Weights of a small transformer language model.
Architecture: RMSNorm before each block, rotary positions, no biases in attention or MLP, embeddings untied during training, normalized queries and keys, local attention windows, paired heads, shifted keys, exclusive self-attention, value embeddings, hashed n-gram embeddings, a smear gate, an embedding shortcut, learned residual scales, skips across layers, weighted sums over earlier layers.
Training: a variant of Muon for these matrices, 4013 steps.
Each number is 500 + 25 x the weight over the matrix's rms, rounded and kept within 0 to 999. Layers, rows and columns count from 0. Numbers have three digits each.

# layer 2 MLP down, 192x768, rms 0.194, rows 0-191, columns 576-639
539471496494538415510476486506482513482550501469514494469531483505435531503514483495543498502495516499485470511475509489486518514464464509517555503508462526494518510478520581524483514508552482
503506521489501485520485495532482489455526481597523547510462519499506466515519526525510524454517528525517476461478523516510503457511489509502483526469517511489502502497498517535505486491464506
486505513500493523430477530506466548500489493524489496473489489486483484482525556502502496511472484471486475472487517516478535516484457497500506472498506511487469513484514489508502508561501442
541495525526527506491506485495460500503494517480527519512501480502545514496480511540482488528484488538504461528486488523478526540523498495506440512491512511489491511506427501536506484499508477
536515505528529485499473451455464518518498476450482511519504506532502509507506468501510517496504461479499513484495489495485455487546527483542526530507510455506500498496528492489511466472482513
490493484530536440506513544513489480512458501491535495508515486568525496507489483507508466488517522536464495502540530499512567473480506507468520476467493503476492466551513489501484487526579508
498520515538488489539508500496483507502512515517538516496476514522524501506509510504493518503458478528463487497495534579506420531507530476508438507529513489466496481491476476504488537466482496
450512477574495501508492475483523462525563521453553470457525476519499458468471451547517476495502509506534473538508506477486483468466512477491476500524477489527448484515460477482520470533518521
523503452517469492443500517472461519534524477427482504494511505456518525481501495521544538541497478469493470473488545551513517457511474450466484497501471486467447474506502479510475558534496474
463527481497521489463485511511514461452549530548528476514480499489533440530505498498513522537519500485497506532468483485511515511549438475515522491491482507476505450522489510565523498555543470
460481506502495536499468471494505514475484546465503519491489477479522470498470509490514502507493509536536558490500477525481499505505499483511455494515498497545516516508523532513476509497480506
524543541495517507497505512492542453505497457520507483479510491510437445528517530519500538509510502468493486514483490475501520524507511515495486480499475523500525467502512481473507509486524499
459480531522510568527506508445488532506490471502468517504482498450455508524534475488509485503501505498465535521467492508547521503488489484467532517540518509488480482519512506491497546509500508
520489527491516505446501478469507496542498501494521493506474519531453507522535502523514443475502523498513471438482487517518443526489461552547527557492493527514489534510481508463491510513508478
451536521489525479523476495538500475531542524464489510480482532518493493476458534443507470513486543456580514487507512474524518515488475481495505470518502498507495464498465488499482527498481528
517493437445510459512498515521545513467497510503447465507503504488490459493527530471509526473499510453497498452514511486466471487562496486453512520532512499498477477521485497456573543545528523
493483491500485533504478521469512469467514483519511505510505482506492506568527512531550466510533536474502522493479503454554516514476490522462506501511506481543540524520514533511522482470468484
491502504538530506471531551486452498527487557478507462485518504482458533527516547526527526482474463457518531521511486537499503468487510530469499473510501536504553508517427487530503530500497517
490536526477491541459544518549540477489502481503530492516475492533479510466516492506519459505545477495508441462524525506496551538497473514550486535567485493516495460491485497536479516513547506
519489458476522478492524501489506510463495504465480481486450529522520540517482507500498499500472484517502516530487491475500503529454482506487514485466556484482497538490536539512493524541496499
530516532541511451507519509546511514497531494551513482455512475475500500481500523495531477457467459574498524524519513503474506528509539483464524505520513509514480496461518539522503452502528535
426486455514540504545490515483564504508444539410486498490442515492505527507443520522484454527524553452508476535515490512487504521531518466520519480460523493514477497483518512526487478492498497
503502543485518480495542526460545508488507492437502517491514514483531507515518511500484478479549546545493480517499484484507452513480490494440449464505525504502472506464464481515479555541526497
539455521498494459538479509496490464491487533494509442508487501526492513501463520486514495488506532514483515548506504484538505530473452488514475451533505491486459499490547501455495537568493491
493526477493498478512474443467515523531549528472483541520503486476498446472478498485528545463523490471466503511485450521498535555507478510545513468497463501513508566534488462489533503492496489
531552504515518501481505516501506499520496491472486481472494461468478498492529477483504489523509507505525523490497510515479507480497474503521452519510519488522525492445521473505534455504545481
553470477478532506498505530542529509521492512525500534498499477533482508498458512495474503495526492446503502481481506475469487472485525493564445517476504489502523474507508524474486497504485491
550525505539460476513480489505487490497459535473506464516508537490490475478454458511469478525496518478437499477487522502524528525466484465475500511505586446512484486503510486509525511432441461
517523509475506486507467536478521500545489523483500498539498501511506503487485504507499462478499537497518502467505479501468515496495501547462511467487446465531497501515507530482513495474511496
539512505468489508505501494501462513514500517505473479501492521488505493497478560476498506522490496525475566531477511518455477487493480521512492468470524546475492522491497502488465506511512482
493528485500481552533526514463513509466476486519541469520487495499494541495494526488487513490510465494498496548523512493526519531453501510474512532493495506533466495496544505471485515477542434
546459492539509524511475504462464527470511457461478468496519514501473511485535491538489491520511481432495477499496512544542510518531517542590499486508519515489503523514545478557499521542506505
484520477500518463523485506477498481494485536492506508545508510501504516490532497503483522488508546533508490513498484468514509493540494497491493415505489485480530493478496525446525492495486523
481493529488524465501521519535494525486518522468495480478514498488524508511441528502480542492526463495462539531512488497501492510488493476501498517483517550500507465497481476528514497517498522
493495527470452528484476524540550505503510546512521500458539500488467494513541511486514515471533547522455517504481485469520517494504519425482518486501501545547488504516448538527508560507498513
518535476510509496498476484466515498531512445484539516480508487528511497500470531495530506498505509480500483474491482487515530541513487520522516537476458514516498492494512482510478512464517465
536449491504520490557499514467503466511502522504517475469465445465531466531499544449510471488429541464509486497525466460541487462466525510426499506511506500497489485493492448452475496446488474
508530507475532494496503518527508499534525475493495520474513484497474516525527506496489518482496475537517515475518521502513507514492520481538493440519482502501535450466488507517498507480530528
502529480513484484498530471520536506499518531520493511518476465492521545523505527485490508483477498521499492478502492513516544482520463498445508498510544491466480468537475501513472472476530466
509508526475503517550499473544475544576528483475478472519504487478525506489478518482469490488479514521517513485481486484494523473508503504512473505545497510504497471488510506514464536505441505
505452456491486513485487489546481480480483542453514486566520514465489472509533486488514504489482525491531504497489482498466543494516509537527493509499483483489463448493559503477472526497475494
504518541509463486481516490526524546530476525498506464499534511451522443456548547514457484499492481500476470507505523499472542505484481482551517531511541513510476489486502512487487494490576518
454439485493498527519508488542496489481495515518557511497502520540468478495505467456480538489508516496450474489497499520535416502494490501459518524492526502489508458491490480507523552512493537
559514517525525504524519506520493472492518477526539490505505482481527517542515507486473539520512489514490484499512512508487489504510491502547521498484502471469540480497524499526516433531568483
476528517468472513510520497565540547484529463496503491508477537505552516523486486522521474520494497458516501500499516488523512549503496531548490499495482476454496518491507462532458486520455512
459498555518487516518497504501477511521495490509511472520506490508505520518450455523490495487485491458535520496474475566507512460511492494509519478511488467480487503483478484512515518534470493
488527526498522496544529493510481482507517513548494491515506483498467531498514486500510505482439528510484488452481503493464535529504485495451502570496497489499497497521487476485442460505473511
507496502554485513502499479439498460515489491470531484473483479470465527508496510471506486532500438446506500471505499511501502489481459541479470493528493518504489462482480498479468519504513491
523487540503496534502533516501466495500497528535527515510507516537516562502490450517499515511472541474549495518521490498457485505524470491529501508524458501520517489513464567496471506482503437
474442461516564490473531490534485495474499521482495519468446451481460483491485493505489499479530465504492473457512542519499502509494517466509457490527471518452484523481542522461467508519489537
503538531476528445526491508464489541463484496481531489439525494465492472506503495518505488513488494480487510525501494498506511517486482506473506496480502511500491451525485534492493469522574497
470517488498484461447465489547528542527482516526479478489497502516503524516543537484488544507499516476496514492520518497472481530450496530455524448487516509478486456512507502515441490513524464
550510506484481495533539529499440487475524515513500572480498498497465517471501480514498511500496449465537464524517528499505495511508521523457480465496549475532509510516505512511521467500536537
506487499518501466429500472490455494476465457496487496488516484462537476491532512455502477480509473425535496448493464460518425541487495490525507485485482464533516494548453498501485499479500508
522488478512532464495540494476496538447452488451495508511501492481546529513478490472508495536510501446511508486492553440554493474492489506463458529486501490525446476538440483547475507518566512
507517478513584468494467569450575494479490494522499499487467542493465465531487512479521504489495519478467496506481474488472512439491504493485448553519482488505504481476516524555460458552537485
452454482520503486493523535485503454499498493513475473514478462500495504483519476560508463523505497500495539511506457506484494509447525505523492463538472568535484516502475529489490510496518508
457527490499479494484524482517446458484496511501518521528494476507501501499496496532500524486524513549469465496488493510482497541526479486499481516477478482497536509512502497511491495497496483
509511492493482519491462524521524519510435529500495489475520465536494510464457520500508485473465496453534498533504547535523511465514484471478515470459506476513432473465475488452479520502493552
486472520535512507469478514468522491456507487494497501451483500472483486475534454495500514540515519500496535470520529476512483470482489476490516487514517488470530506457448470510487509488506482
519429545542512516503503503471521493531513495522511494461467482505494498532522477478509497474519498535526522497502512483467524484512527518487523465529542505514498481515453535509475501477472510
526469472529445467500475463477528496531496495446493507506540473525465463508545482502476519525489486535443497501501506565510492495504501504462522493507456486500495504493525494507458463568499485
526518491495489450487478458497503516499488492520501490501518503503520526514490483498506471484438494495504484516488530520438572513535453515482511525494529471504490483485509479516529486476471457
509524464529477464521497494444444492491445483523540546535475438489529510446483466559509516530477515496444506517517502497497487474520512503487479503458526528538505474475515517491499492449480495
488490524509503487552484489473554489506500486503518522489543478561493427465498501523529516463485479525490501503506512481493519509504474529514527476516523534499488504506506499511484493509512484
501503502509455544490520502494500520441494516474505454501456457513463495509523492502501509523467495450508459512506518462445505501537532469498507478535460489512545502486468460437466538465506482
501517492516518512497483463538491468509513539547495488513476477485516521555520499540495527488508501517529559468518554520566448468530519505495481497506502503509535468465473479519471496519501511
496544506497519530477524495568478506494542491476542529470527501454538501499474493482495513518458456453495516546463508497499533487509545465500465489501494480534475525490504512524467557466462471
481498465521496516489493509530469494494508460466496465545482528488475485513514505519488469494493472540509538519492560485500502530509488490551468535483474492473499508530498512480510494488489465
489545480499553512534471473530493470479476506558509487497510495480519541531504483527478490464483507523499487492480504530495423565484498499522508509478499487533537467470468499456488480518538455
509498500484499466511503537546515487532522486499500548554540507510472497475519465496523477483513453506515490505514481538490511473527493463470475511467491468473483556526476517494546495468494543
510470508452480522532492510517495504421516472497505511548490547540484494485501528497547517494490474489515509460488498452498520510502505485483504519472516483507523473490515499514503503508523477
500501481496520500520484478480501519508519486519465474520494501481481497489501531508498508545454446505442515497506485513482476495493500520503521480511517467499498555518552505489478463466517526
519474493484455527475507495432492509470466495450472511503496498472483525477555498535556495498501469518515504518504455508468454471498487474508455554522527462522460538505507497500509468463501493
483506526499483476529476494499500418500482519483522567523519537557474512442538487478453484520454471467505482460507499524487541493533507487518477481515455470480517501528510491499496524488497530
539502515487537534519509536458457546498473519513466499493481512515521510504503508466528491500497474516472473502517490487502501492546483510462499513467515505460514508470466488511538521505485489
517453507500504512521489492495521537473515501489519493512511525485517504495548479484485470474500503477465485548490467489514459523513526472548509498497471527513505528492510512513505504487511508
497476474491490527480514526520500460552519551520508461532503521520493459497487491490517481483498450522476499489520520494533525536460477535516494468472509518503491471464460515515484532482498492
471515458502511510479483488518542494489494544453476451477494496447512561515485516465506506526499538488485523513516487455491534520531485506513479426460506480440483492503516514466499509530496520
491499486503446520496479504504496493474491530534515489487481498516507491498525486540526485526468530499487496503522490499503511506489531445494517500530483467503513500453546455481506503524471517
510490547504449519472464435502540499532534527471508447512520541460502515486495511477520481508498511474475494483494471492523438488501491534523560524546496543547472529510568457542495498511527524
518471498529494488520505493501485495508529518493499483551516528495453510503451474466515506492520482449538482481511419486471489522494460506503537518507510534518488456463476524477487461528520467
494491540483497522518478503525529480525528503500490505541506483543484514492527503481488511529498492442474509516489491504521490498480518495459519438524472505511508503528475491459567541503515479
436478491495467506517468451491531528515487477455531516504508497540524469464491500551543491491477481520567518520506543499526443511522516452460473531536487518505480437502460510511505453463521474
454518530489516503467477488462532509517491532506514552513466509508473522505473470540506494470527521484485486543513539516490525470514460525497476464509489503493506492498487500476495444582514521
491490471516543508489502448544531506446501501494534525473520466496480536448455482484474538507477527527526481505515480532510448504515464485503469459496506498485461501514457505442466481455526493
534479475511484487518478484473473493528529490410492495474450513536511501518524521487476503509502518454497463527507518484533491508496489494508487502506488489511536486497509482536491502548502522
491488552479509518522520536506478474464496490554506513474511486517478545521476416450524481486507550505490484527524471536509462495495522511497523481529449552556537528512480515515469499491494501
477505484480489517495498470456432538483526465499489497488519504479531514489510492482481513555498419514500496473493520528500499524507547522556448509503518508497515460510480488479492563529482508
478499502495504463522490482449496514508491483553463453497486489489487518483494479506505512497482506484445469485510501533486479470515506481519498493536508545499511510515498510459491439463481455
492535515478522518480526478522518480496499543507495475471533471476492466537458505508494512489530503457508492522505479472474450513503508510534460528517502498483493556558492490500476469527497483
487453520514509510518519495526462512535516494534490475520499503562500505497539539500491507486505524499534491490506497495504513506464538494499473465480516477539502475513524502497558538468493488
504416483506489475525518494474507446456506519508487480497481490490526496533440537526497482495470422503506515515480534520525485503489495445496492541454490494505469491547464515471488512518483493
474495494509554458517513502491455530436450493498481512488512509467500514529528502492506504495463521505507477494511488509491512495512495475496532485546478469511520461512525512507504495530511502
504479485469489569501501516558507497450538503523513503474522503481529518499548489493491492512511498476518496513484486507500518494508509487506506513523476487495467459492503485474476482495480526
497522530496527517492507519493534539452541526481513506498488527495489496521439541520493481505464489467537471514505485465509477524502538521543527496486535508537488473453487445516529498525514487
487481535540524503502485526539543490501490483489499508469478509514492520472513520510535505500516454534476514499488520485519495477461486452503521502477519556508499527486488485476470479495517521
526498508545506502491480490479514567473513495508495501456498502481488511512517502480490498483493471462492451492474456483489496499512514479497494503539466461478514452523506556453483488476486475
516484507468501530504513513496560475521511510530491513510488518468500513494577513507501524540475507492525476545497500509473506540530478497510512517507532486491489575530470518492505506491486499
498473477516517516574479501498514482515471514535498500508495501507499528523462505527490530491470534543437518511484525520459503512456526455487506543548502476536494520502481509544502474499486478
506471525473516515534496491542541486505485528500509506494524498502520492478499539484524484492474527453521531485480475501464537501518495538481533515489505509495489516465487495494478504523462507
461540506477509456486511471489497498506483529464485483513467512492488508487502564482443498525469513470453499468492526487545457502472497505489513503517452534501500522516546521473525500547502504
463505497465487483483468478457479513491461502449478457493532468520511464494529527505523497490518521449538486481482514486543490507481489483540449469507519502479470431500533481442493527470477506
504511497445495468469494485514501514509525518540500533491522437498499529498483486535524453498532464558548508495496488515486509441567509465476493495510493510480427491466523496537510516517508518
529537481467471458528470452527452496484505487489535573514542512523509452532470524506516520500482503487458519469493502494481468537478513514510475497511541524506489535467544511507486506458494504
507519532493489493500499505501521475484462474505495515490523518493471533516481499507495479467514497526487529514470446538507525500460497524503493542512462511488501475491468484548479489487498503
468508509503499491502528475509501509527520502527526488506502493480451510502512483480523495526500520475495458513480546512502518478496504485491505511460498500522494439538523476510468514493466482
535512478480524504500502470543506520488538496488468476509502469495488516511508484460527487500488510535481499477517510492518479520469488556504531570528509493505494436544515475493497477574474448
458525478522491507525506478416468500523524468475517505491501569475523464524455494516534509501491476507424463517489493466514484479527484534525524496485487520501504526532499498482519478511558495
520515529485499491486463457512464441486530470433492519543538507510516502474527491552478507476547509512526513542497473511452466583485476502503463520501508449527497477495519477468520489518475495
515467526521506514537516501482522540504494483476509458509540478463499471514480472474508474482507501492484530541517509524519487467428519501459543513505510526546522504485510507528521449499487434
471471484510527492546519515514492486550512506508471527504505515493497492519492505486524490481570500514469494505507518524446464492501504494511478509489508508518498480448478510484483499543479523
441482473519493528551481491473532455496490438481458528494492483488477511520497556481525495490517466498486511498496511500531468502523481500526468487512484478529549503519543490511504514475496518
533481511501494507473465463510489546501515491468503529536497502524516478472478516519492488523503492506556494498487493531479453532505498493515478463502479505483514468503516466535504468555537522
497520511529511515515510505468456469504501478502506557502494482480518464456524489469510534497519493494503486482503483497488576478531479498439535552489512482516470505504453530484517468485525497
507458443544517506495469530452502488512510502459497515537490484478490487500541513466504509489464519504515509541513495484483468493476493509514477464497524518485477518503492505469499486466490463
516509515507508495463507515498513553463527499500507491480522451498493522464499504517504479499467498471477512531510511501485480508471486554512495497461445506473497486518542502499442484551550510
463468469480508518498526470532506502511484479496514521513508496491519523525521499491520525488519498463492495521509535540535491490492517484491537462506512504527486538516513478494507509489478504
512458488450542498499513510532534504518472562504489488508489515491521481509507497500490473465495522535496516441498540546528515483523514482474490497480555500495494444488510476509509494528496501
489498449453499482488465505480496486467449496515483556524497499503525508462479486496475476522514469498536555508497529487532498487518522529496510505489519552505508492417544505502506497506502532
485486485486506501477505539500485520489544497520529528507506518511523490521511459531509554555552461532520458562513502462486508498495495534518510532515495498479468498504533490494512457538475490
546495520535477536528477505524448525549526506496520444507484508567505466565516527498501502476482478458528540459513497530532518485494557515496492480499474486506509539492464490498576513447469498
504486530519512516460478496469558532504530499482496482504510505531464498487584496507528528491497466534508495459500488468481516524467460444535512459508533543467497525526458499501522527458516528
481508477452496539519483469518467487522505524510533465506481544493501540510430557510514467496521463504492509495486483523540433494511517502506466478443540514517546510522524482498508541463502466
508469502534472498470518504543549519541504460481506512490501434434502491502419520489507500494491515501467498530510518499496450478539527451485475474500526471500492574498498449478477514499505485
510513513496483523490477531526543533502495485477487469485478522495498473518551501541525474520482513482480475482496472517548469530573530505543559476518501551484530521490527490534538511506489569
528499565534474512551510552528528520489527478440474474482482511476569522527574565457505533513547466540501545534502519491465541463510494462507475495487501453513511463499525506494535499511525459
477567510508533510503515530439470496510529506486565552482529507535505489467518485511478497517524522495488442443481543499478503522459496509470515502492492509483463536519495493504487478495501474
508504510520522518479541547493462529514480512477517489497507491500505549473513506512530490490505484507491496499497509492522521477481506508445489547511519515514489478546536523494515504487531529
467558459518501445518481492518497510520508532450493511444473455439492516486546502514492470476504501501461512482490481487493500532544507466488458567519505474479486531493480539489537447508515502
483510525512453482495495509528488486493502505472523521449518471512517469502519520525498485488479481489523494532513535505458540498479509496506506496506526520475501503518538474515516476476511501
466510505488518495502462480549508502569456495497524506522477484477473461492551502516523496513516494484473487499500482495464499462509451505478501524478504538506479520461495497519534490494474493
489500529485513493500484490500498517493436483488483502493492525495506506489486454511467478513488482489474503500498512495505528496476487464521481488473474515497469498524478485504495481526477544
459554465519460489491522509484422533504538480514522533517500449481504455487416461527515484540512488541491499474493514543507519496502512493548429463496466517505456519475513477526564490494462471
462487506462496510479485504497469516446508496515517528528477554511504484478489473505513494529474537526458503521523476479497504454456479430538514506485514475484546523500521552523461509507499511
498565551531502511492541520529465514501519507504493484473475491494472475454510493527475513493545552502525487468506522512541461495514495512491519453566485493548485508535487508478548484490472526
477466477541466492483439469488493507499481518465490491554513502481483537489504481496432468544447534505501508453493483513500510501554472461496496484554531501545486466495514501500521530551458490
518492495501438511487494489486520489521486485503505499499518464525530542540454537477514534486478520556502462540504482463499504515492548525466528483498450501500529495498482488487516525494549456
520499454491472460502460508495516570504484491468530462513543531512473510493492527448509511523492499474469508498496529482449491470528476529450524450491497470469446472475526501483431519498486501
538495528493527484520489535447550487464499546498515504464532520470474436515499502518528476502502526439465480454507504514502490523494503491478504495472493479501508527474480489526490493502512509
466493496514513542512531543521504529513536558447504479528498467480505568516448494488495519515518545491461488474498486510497465519486496507517521494514495500475545483509501480507458494538522491
516498505498483443475510473522508485501557483481516506533510544498460521561518495493507493452457507546510540489465533589482482506510476494458507472475508502479499453510501478530502517494499451
510529496444489517547462460467513516472487468518468520484482498476494534546517516486485508493505479532484511465495504556508562464532468482523506542538446515483524492458530509472494519517498509
532463522503502488463472533520512527463548503534501514495487509491521488457522515528480490477491509516485482493521531493492445510500493545492495512476474512550512496512519480493498500490509524
518494561489485516504516449546448477540535476469525515482524526496479473527522458484515483526512477454531491519481465457466473474504516490470527495452517473499531462487542474503556479501473505
518511504474477554481527522527536545528519506569501521499489520492501502486510500535491510510498501519487476525528481490514510484493502533517491501559459499445513541491527488515507495497505490
513509482488493490521484514449515519458519497498490508519489495524517553507499530501501499497489496548535531489512502484488523487483480497493494500558451499499504513555482480452577499472494477
474533521501508501463493522491509512498465526514514575509476493481516521515482529506504466496474489531527484475483504489532516447450477483546482561498516503497483494499508471449528525513495524
539526472501505499524494490483517535535511491533512536477510509520499449522467461523542471517441451531509506494478501512480531530443507481480481528480505527500500515490507507465524510521497480
494499508494519477482505511512469505522501512516484478493530519514476450486485491493512492527481521505503471501496504544543475506500529495514517460462503532495507491477526507547477510515482494
484494518486530594481480516442526499527483510483527518507470515501524532502522469450475511538470517502477510579494520533509532514481488528476477461496484529492475461513437506497485472523486497
506534478503460497481512481526505503505537533553503501523490490476542469485502464499472507527492471511512507524510454540502540512516490518497508521542515468523523500490462455500543522520500520
527461512545495469507508495520528511492523479474512474525534461515503491492518520495477509495531459448472493512481458484506483491469508526498499530474493496472541527503465517539466491505520499
534498474500557512518503497497510487485502466529501461482497554521550535515511517508516467489537540508477444535497539464488498516506495481523520526496483520493529502517521553497511500514520481
478540498513498531492514488501515455503499500499519520535499503510468478520515484501498509487535505473508550466514496473476483522539465521510472467484501490484481508485486503521483497479502473
487517459520448501528497509518443509471541499474478468490503493493594455463533476512502452515503522490484470475492484460497469474482497501508538517499499454513492530505490513525493521492499501
495491478501526496506489506512491487480538529516512480542493490481495478467508476496491471519498472459463511484483550533500476513502558484497480508508480506472475518530498492520509481506520520
502543449525442510559539483506471528490551480521504475507494501487517487512498511480490498447479501520512522487513521518507469514454543496538532507467475478470510452510498517492473541528495516
468523479494483451518521525486540501489500489497520480513487485491521471502474449504507447465488562526529480483505498505477504535509485540481457496485510501494495466497468473509505522493481495
507492465508488456528536480470492484530527514532518527522485468497485484487531480519529479499485510581490500497512509498470489495518526502531518521492496510507521491515499524471508537528505508
491495493502506464473499485494489504469482535532548488471488496540489503492507538478490518481471460501503500458498479458476484482515477495522514467517495489505519463481517488539485456508536477
495513485527485511471484505566503502530473521468513521455525516487505525492488487511485518528556475498492469505492496523485466485501454492531502476476526493528504531494487543519517483517504501
446496459515513509430505506508501493505538442469515468516501481485505476483468516522486491513489463488500440469459458503455485485519507466512480462526507503531494495522461517517506491489497511
489492516491524542488516468516489490509536515505509523506498504523527521504503457528482536475547507547507481504505500526507500491476466528521497504466485461490497486451523504532474522537452478
459458473545484532493527464457504477478479513501509472514492549493517456559495498460470479501488508515521504521493509467525524493490480482525500492487481492494528465500461548514522504528485485
522472493504494503469496512505459471520507543503506489506476512486501448458454520509541510534487486490461480494501473482578512499562523510486488580502481523465484476501524524512478534484535483
466490528536494456497505473542470491503513472491481504466481529458536490553487448497490487518469500507525512474478517513509484480496493516495484517485491470493484458466461493550491571502506470
506499508481510498532480502509463474505479551515516457534487477483547553518533488538474497496528473448480501513484495484497527463484472484485495502455500535475523461532477468469489516444495517
503481504506493506474489467466457448551526499466500531491530468501486544476487511456518568515468518498529499512508515469526495501477516546473468476567497501492468534490475496461512472495514516
451498522492515493508519490571514483511552482507508493504478459490483493505486507482487505512529502534516510508480467510540524476502514490496510539554464498513530456492508491507509472508507504
476490501514496490489478505476481509486543438460475490476496480524517460505474556481498502497477456461465465487492468493477515509527505511497501468532497484510510499477538505471498491459511523
515438509511532524474507516491531484507496559511459485470503512488476474464497501520469496511492532497494534511494525447478520509457503482495476512485502511489524497486476508475500525521522517
505496534502493535466486544462539469486476476491478517471477511495486538513456532527492458475551527469469522510483512501445496543533489490525473506510491511535482521493525470531477525493525549
486543466487528490471517488488520492469508469508483526525465435447547502521457492476483493514517499531472469470483496476490504478500484494545509532535501502530504547513480482475547521516532543
492497533548510515518524450489444484534522504512522507543466511528520486511450504499493464495476535489492526480484522533507454514463467496532501541498490484502472513510563510513502412498501523
506517504442504445522484487478451504471472519506494496468521523461541505528525546500487535502562535493476487514483516499521530488487498471502477512521512499526480503513491495510486435532501491
543517484544460519482521539492506468488489470526524491536481486483509487501544483532517522514490534461531494506497490470507501501498503517459499516538486476472501558506495505513499478493509499
535492532509508504503513498524507524504548548552495454547497507516473512508528517507502502483517465538509483486511489513499548540497501496465495544463500480491486516532490488507537514492512493
477462490479482466467508497523517499500527456469522527520485481531497519496511500525494479527517522460522508522492477505476480516481502498476460506502519505480502531473504505457480472521477508
482521468519488452542488502492477506510492544514471513453538548491478514457459485464515541505488476525508515542487522482509456448486484523459527553499529488493524496503495440504499500551420466
479511492566489491491529521530508473442469504513509507497467489484504521524443493515500455518521508518521516491495505459507529493541480466503554479524509490498467497459557523537482469547523527
527482477482512502517510477516487453514506508537496458485497458480498537510495521515518514572496485512507514480493546495485499514475470540491490513459486514462523488463533533484478423521501533
544512495506504480521509507522489509472514551468511493527499470517484463527501521490522514488521485486512495490512491475499503510468519467514462465544483541514483513474499491510489450522521486
476500461480487535511486508561538495460508509530506545473483447496519513445494540478526493512467541531517487503518487510505525462532521522498480509531497490511552511453449488449491497474485553
487471506528509534490531495477497484481495486509519472515492491495441445550484469518522565489497502497489494482487499543528479514503496453510524503455490496521501493510501484520484503514501504
518450501490479471458519512508500478505483481538485481474465537545546508504475495472520515483495529476472502508488505472488476496497492465478486492517540499515478491525531505434510524501478499
494481500476495528489479506489500516510522500396475495509522467505514518516544514484521474479515485513508505501504528507520481539505472529527513494508518517520494510496494520522507488482457521
479548578496467483509526505499517494544477545525498501517506491528485492485511494512484474472492546504489514477518479506481485522511501503535468486502480514523542464469431483509478497496498521
508466523494528465486522530500573490510502479488521479486481504510494495494484528471515497452496484502520468543507504490523518508484484550511498509497537499473487502512470517471505525500523474
492518477475508490515481502468471490479488528453534555509494487510513475492476473503544472486467466472447504529493528514501475539516499530536491496473483485482516535462478499542452511510543545
448503495521480528483462501540426489487439483505498508459498515479478549494500541498503505490471481539507485483500526484516518458490506507511502426508493528523526526513468506487519516460509511
487508506547466514503510493550575453481505482502485508483544533458554513565500480500491508508504480436471504495483501477481528522521498463499520476499534476497531495464522501496520513524475524